From a checkpoint of a small transformer trained on Wikipedia: 11 layers.
Each number is 128 + 32 x the weight over its row's rms, rounded and kept within 0 to 255. Layers, rows and columns count from 0. The size above them is the row's rms in percent of the matrix's.

# layer 7 MLP down (transposed), 2304x576, rms 0.0696, rows 474-495, columns 360-431
size [110 100  99  99 104 105  98 101 111  92  93  91  99  92 106 105 104  93 106 105 101  98]
[[135 146 152 168 160 191 171  93 185 156 101 171 166 173 100  72 147 124 119 165 154 106 152 140 119 129 184 129 153 137  81 129 104 148 135 159 127 155 129 221 148 131  38  89 168 165  79 141 129 160 109 163 135 129 146 111 123  96 184  92  77 124 108 151 140 128  86 150 143 148 121 128]
 [125 155 135 169 105 119 150 106 151 104 184 112 113 152 180 146 106 163 136 134  99 164 147 169 206 126 137  89 134  86 140  80 161 132  58 116 149 108 132 141 160  87 119 185 132 135 143 184 163 139 138 200 133  89 157 114 169  97 110 144 170  79 150 129 139 149 167 148 145 138 154  99]
 [162  75 140 102 156  96 108 148 145 157 165  97 162  71 117 167  72 195 162 102  83  84 152  92 163 108 106 114 210 128 107 108 130 156 202 169 133  95  80 109 146 129 188 174 105 153 126 120 110 120 188 161 146 157 140 191 135 152 142 126 127 138 144 156 111 150 178 112 105  89 103 167]
 [ 74 151 144  93 110 111 118 156  87 110 135 137 101 129 155 145 158 122  95  82  53 181 101 109 119 114 104 119  92 115 140 178 165 145 146  84 119 162 106 106  92 103  67 182 147 156 200 133 197 152 128 127 180  99 152 104 125 101 170 119  93 190 141 163 128 128 108 206 103 130 114 138]
 [113  84 142 140 105 125 110  87  90 125 116  87  99 113 146 134 136 130 192 129 125 143 163  53 147 111  81 102 114 172 154 148 105 117 113  92 108 127  78 166 134 120  69 123 128  81 121 157 147 137 124 155 163 177 140 133 125 145 140 171 120 115 134 167 122  95 128 131 139 129 154 194]
 [114  63 157  92 121 157  81 142 142 137 126 104 145 137 137 141 101 132 129 154 201 148 138 127 174 139 139  89 122 152 160  99 115 140 182  68 103 124 145  92 109 142 127  45 149 116 146 162 118 110 104 113 202 189 155 167 119 102 172 123 128 143 110 144 190  68  98 153 106  19  78 101]
 [170  94 131 164  83 131 129 107 133 148 167 167 123 123  99 146 137 124 111 142 100 133 150  52 179 148 106 120 124 154 143 148  96 138 126 147  90  90 156 111 147 141 112 124 157  96 123 169 120 143 166 152 128  75 178 175 167 126 161 100 104 110 147 110 140  82 148 158 106 131 167 112]
 [ 66 158 109 134 127 160 143 199 133 113 111 146 112 128  76 155  89 117 127 135  97 165 107 153  72  86  92 173 142  80 148 151 107 136 141 116 158 117 132 146 169 156  96 120 178  80  91  92 158 166 112 105  86 101 127 108 154  88 137 160 128 156 100 173  97 146 104 126 126 177 117 124]
 [111 106 149 178 124 111 133 121 146 121 103 124 123 129 129 160 153 147 138 133 133 162 118 126 174 132 130 124 168 159 114  83 127 169 174 131 184  98  23 164 115 151 200 145 116 145 157 113 161 141 153 121 148 102 106 101  90 171 185 123 116  93 131 131  94 113 125 178 148 100 104 109]
 [ 94  77 102 141 128 155 111 116 176 140 130 143 107 123 193 157 123  91 131 147 103 129 131 106 142  85 136 101 126 144 164  91 172 113 126 114 143 122 160 154  86 129  85 124 103 123 137 164 118 153 139 100 219  96 158 121 149 178 151 160  95 156 129 140 119 112 126 165 145 121 153  73]
 [153 150 180 128 111 167 189 169 118 129 185 105  94 137 164 144 159 133 148 129  67 110 102 152  63 165 128 130  97 137 135 168 146 153  83 136 128 120  64 103 141 100 142 126 106 105 103  95 198 137 136 122 220 130 203 140 195 155 135 104 131  71  95  95 158 121 169 145 143 112  84 135]
 [ 46 146 158 167  94 150  83 151 108  43 159 134 114 125 165  39 157 160 113 100 148 123  94 164  76 133 103 101 166 137 149 151 146 191 142 123 126 119 176 131  81 145 111 124  75 113 126 202 127 122 107 128 120 161 115 147 117 165 110 124 113 172 121  98 162 154 114 101 149 174 115 144]
 [146 141 103 117 166 138 145 132 127 132  89  95  91 162 130 122 161 119 131 132 125 125 128 173 171 176 137 110 136 146 201 167 145 129  90  58 121  70 128  90 165 150 129 180 136 144 157 176 115 138 156 130 158 152  83 101  71 118 156 150 126 137 150  64 108 134 106 117  88 168 147 145]
 [101 161 161 111 129 118 195 113 161 125  89 131 146 166  66  78 127 126 128  89  73 104 122 186 147 153 132 141 149 140 150  82 128 100 104  65 120 131 129 156 154 153 126 116 127 137 127 125 117 152 172  91 120 123 103 130  88 127  85 142 106  83 104 158 191 124 166 139 103  77 131 105]
 [ 80 113 110 130 176 138 106 150 120 164 140 143 138 165 180 123  58 166 134 107  69 115 169 106 127 141 151 115 108 172 110 110  75 142 130  50 141 145 122 120 192  73 160  87  92  95 182 104 141  98 146 115 109 142 119 110  96 105 101 170 115 143 115  99 131 104 177 116 158 147 203  79]
 [115 114  93 129 148 109 159 108 168 212  96 212 187 209  92 163 162 122 110 122 115 133 140 144  94 142  85 145 185 107 129 160 126 133 111 151 171 169 119 162 161 114  84 169 129 116 116 157 107 206  70  87  94 131 133 115 155 136 125 105 118 108 119 128 105 143 147 146 148 115  97 127]
 [164  93 116 152 138 145 136 130 114 115 159 144  73 117 149 156  87 107 166 124 168 121 122  68 160  78 109 149 103 137 107 148 119 130 138 126 120 111 181  93 152 122 125  68  90  98 167 105  38 112 119 153 103 117 148 104 131 166 167  62 135 148 134 106 156 151 165 149 179 138  91 157]
 [ 51  92  48 117 135 165  85  93 122 150 121 196 154 136 157 114 144 120 174 124  88 128 121 193 156  97 148 182 120 122 160 119  91 149 150 111 122 173 132 125 125 156 158 124 153 129  98 134 126 156 167 142 156 114  98 149 148 144 113 173 124 124 126 153 154 100 121 193 102  86 105 162]
 [158 142 171 137 163 142 186 149 196 142 190 120 114 176 201 118 106  69 109 112 219 172 142  87 133 205 112 110 138 122 163 172 132 117  65 129  95  82 140 171 185  80  93 111 160 129 164 124  97  94 181 113 139 108 197 162 160  78 137 147 137 127 154  82 119 115 127 173 136 182  81  81]
 [129 127 129 136 160 133  72 153  83 137 131 181 162 170 147  67 147 136  63 136 168 122 145 130 145 112 142 150 114 144  71 129  45  90 102  94 115 152 167 191  56 151 135  94  62 177 159 134 129 133 212 112 177 139 112 169 160 134 115  81 152 137 141 163 111  59 125  98 133 104 112 182]
 [104 161 143 161 185 140 157  92 135  94 158 109  61 114  82  97 151 109 107 157 101 111 161  99 143 134  71 111 129 134 174 131 158 132 137 161 176  72 164 143 153 147  95  70 101 138 131 108 126 109  91 122 133  93 153  92 159 150 124 109 143 103 146 100  39 161 121 158 180 123 105 135]
 [139  63  65 152 140 138 159 140 164 122 193 163 105 138 112 133 106 149  57 127 153 131 141 121 180  89 128 148 142 169 163 125 112  94 189 168 173 103 188 135 204  67  57 114  90 109 139 118  97 154 153 110 134 159 172 174 149 117 105  97 128 130 154 124 141 138 127 168 136 116 137 135]]
# layer 7 MLP up, 2304x576, rms 0.0721, rows 475-496, columns 360-431
size [ 99  97  91 100 105  97 101 106 104 109  96  93  96 112  95 103  96  98 107  93 102  98]
[[136 157 144 135 146 168 123 180 143 130  92 118 145 126 134 112 119 110 131 106 121  80 159 125  75 172 105 104 140 151 124 149 103  92 181 160 135 148 143 131 131  58 142 136 135  98 188 140 157 114  95 105 130 145 109 178 164 142 117 176 114 102 134 127 230 122 152 171 144 107  82 105]
 [115 160 125 132  95 161 161 114 155 164 113 112 101 177 152  95 187 103  87 106 168  83 156 170 151 203 131 122 117 142 133 130 135 123 161 139  51 187 120 146 127 146 116 122 150 139 168 143 150 109  68 108 169 109 144 169 104 145 112 137 102 134 112 102 141 113 140  98 128 139 191 136]
 [118 150 117  97 124  68  91  82 111 155 188  81 185 114 118 137 120 127 107 189 132 145 169 145 109 125  89 155 144 120 103  84 130 141 127 196 135 115 125 149  90  73 155 121 116 127  94  97 134 151 102  88 157 144 118 154  95 113 127 128  68  79 133 131 107 111 106 117 138  90  87 175]
 [144 146  85  27 124 112 125  88  88 104 136  86 145 156 102  93 112 106 187  69 186 140 177 118 138 137 138 118 149  46 135 107  85 120 112 144 101  81  92  97 181 177  83 136 180  96  83 121 149 116 118 139  97 114  95 146 136  73 179 119 111 120 115 124 131 121 154  90 178 119 102 104]
 [165  89 109 116 122 154  80 160  92 103 141 134 104 130 151 147 162 123 114 170 135 136  93 147 109 156 113 131 144 146 112 103  56 131 167 123 130 109 118  52 135 140 137 125 106 208 109  92 100  74 124 145 121 151  76  92 104 143 106 189 161 177  71 122 140 113  97 163 159 125 137 102]
 [118 186 132 107  76  76 140 156  43 122 169 146 128  97 131 150 102 145  30 153 156  93 138 173 201 159  84  46 147 125 100 169 147  72 115 157 173 131  98 116 137 105 149 169 126 173 136 133 124 112 124 134 144 173 138 138 156 149 187  82 158 159 110 143 158 109 126 110 115 146 115 144]
 [120 105 110 172 133 144  68 129  94  85 102 127 107 157 135 203 215 175  73 125 116 129  84 111 149 144 130 113 121 138 100 138  70 168 118 105 140 164 117 112 106 117 104 109 106 112 145 163 137 147 150 157 113  50 181 173  81 152 122 140 115 114 159 155 125 116 103 108 161  93 170  96]
 [144 179 162 154 123 166 159 159 180 205 145 119 175  94 158 160 129 179 155 129 101 166 119 103 116  90 115  98 183 193 114 123 157 119 149 167 150 132 143 135 151 137 165 107 135 115 147 112 148 130 104 102  77 131 226 176 141 119 126 145 178  57 155 100  97 101  46 130 116 130 110 126]
 [143  93 171 147 165 138 159 115 121  63 154 141 121 113 146 136 108 211 143 170 123 158 138 143 145 171 140 121 127 131 165  65 157 114  96  87  88 121 197 157 126  99 144 114 105 142 123 148 124 162 163 166 104 120 164 163 135 136 113 126 117 135 147 149 104 148  93 108 143 105  94 147]
 [151 121 120  95  90  83 151 152 140  98 145 145 157 141  79  87 154 114 127  48 199 111 115  87 147 103 137 103 108 126 107 126  69 137  80 166 142 121 112 160  88 132  81  67 123 110  95 154  77 100 126 118  94 146  64 148 162 109 173 175 160 105  84  97 131 144 123 100  82 130 175 139]
 [155 134 103 132  90 145 148  91 144 120 174 145 134 192  86 130 137 142  97  97 163 160 128 159 112  48 161 136 102 138 122 152 167 120 111 118 190 142 153 108 184  67 120 133 143 124 117 202 134 142 194 132 207 136 147 188 137 139 113 117 136 179 134 104  91 101 115 164 133  66 226 134]
 [122 144 197 111 164 113 122  48 109 147  71 134  97  57 207 146 104  69 122 129 152 100 135 118  88 231  64 136  94 151  71 138  99 128 112 128 174 106 136 179 118 117 141 103 119 139  99 139  91 125 179 121 147 100 144  77 184  87  74 151 148 148 103 142 105  99  63 168  67  62 114 120]
 [138 140 111 145 100 101  86  93  78 153 101  88  63  86 164 141 102 123 136 110 172 134 108  82  84  74 151 131  67  97 108 136 133 112 160 138 109 149 103  80 110  91 152  89 114 130  77 143 127 172 140 105 118 140 185 115 120  75 120 152 146  96 128 133 139 125 110 139 120  74 162 131]
 [178 125 117  75 108 120 176 103 137  97 138 125  85 121 160 130 183 150 105 101  65 112  86 152  90 146  61 134 143 122  68 156 141  67 141  95 193 164 130 126  86 103 123 108 168 142 113 142  84 118 106 108 155  95 140 109 155 192 108 106 132 133  93 121  50  89  91  81 102 160 114  91]
 [138 171  88 131  61 180  69 149 130 127  97 205 162 137 113  25 109  80 195 113 155 118 123 107 129 123  75  98 114 122 113  68 177 130 140 140 114 134  95 147 124 127 112  85 176  55 161  74  82 131  81  69 120 134  95 148 136 114 132  79 149 161 154 134 166 145 128 139  97  94  61  90]
 [102 122  95  68 118  89 117 117 116 116 113 135 137  68 101 131 159 143 106 131  75  61 121 153  97 158 115 109 158 184 182 131 119 106  94 123 156 114  97 128 124 144  62 159 161 122  85 186 124 146  76 142 169 128 119 117 172 121 106 196 141 133 137 204  96 164 119 121  93 114 128 160]
 [184  93 188 137 114 108  72 125 123 117 126 104 110  74 157 126 105 176 171  98 103 116 116  70  99 140 116 116 133 137 115 102 117 135  69 153 106 165 136 147 118 119 122 118 111  92 174  52 150  90 107 112  77  66  80 144 125  90 185 141 129 154  96  88 150  54 105  96 156 116 107 153]
 [142 162 144 158 106  86  78 122 130 118 145 169 118 161 125 218  83 171 119 144 171 107 138 156 149 140  38 111 111 121 119 142 160 121  86  98 155 122 119 170  84  46 132 120 139  84 140 137 167 105  90 138 160 126  90 164 140 158 112 158 145 156 165 130  93 132 142 121  45  93 141 108]
 [132 136 146  82 123 107 120 129  87 102 106 126 108  92 139 129 167 185 140 190 158 151 101 154 128 136 104 183 154 155 139 142 139 154 147  54 127 173 117 113  52 153 218  94  72 128 127  69  98 121 143 124  82 103 119 156 193  61  78 158 125 129 106 156 181 130 131 138 157 120 106 139]
 [161 167 106 138  51 202 103  86 166 152 111  97 109 195 185 163 121  91 126  94 121 184 132  98 157  55  78 122 184 111  76  75 101  86 188 135 138 124 148  81  98 163 175 196 109 153 152 173 114 139 127 170 115 131 177 115 134 100 127 143 161 131 159  90 135  75 107 146  58  75 127 154]
 [107 123 135 171  71  99 138 130  90 159 166 152 165 104 182 123 116 171 162 117 178 114 133  94 100 101 168  58 161  74 110 120 109 122 137 160  74 144 126 117 125 107 185 161 209 124 140 123 105 156 198 142  96 119 101 119 122 177 160  96 144 178 154 165 128 105 140  92 164 188  90 136]
 [138 107  90 102  98 140 124 140 151 142 137  69 147 126 126 149 158 130 129  59 174 136 121  40  93 120 105  61 117  95 124  71 125 139 123 124 174 127 153  92  95 134 143 154 113 165 159 153 140  48 130 153  78 176  82 133 152 144 118 128 129 143 103 141 111 112 125  76 109 130 144 101]]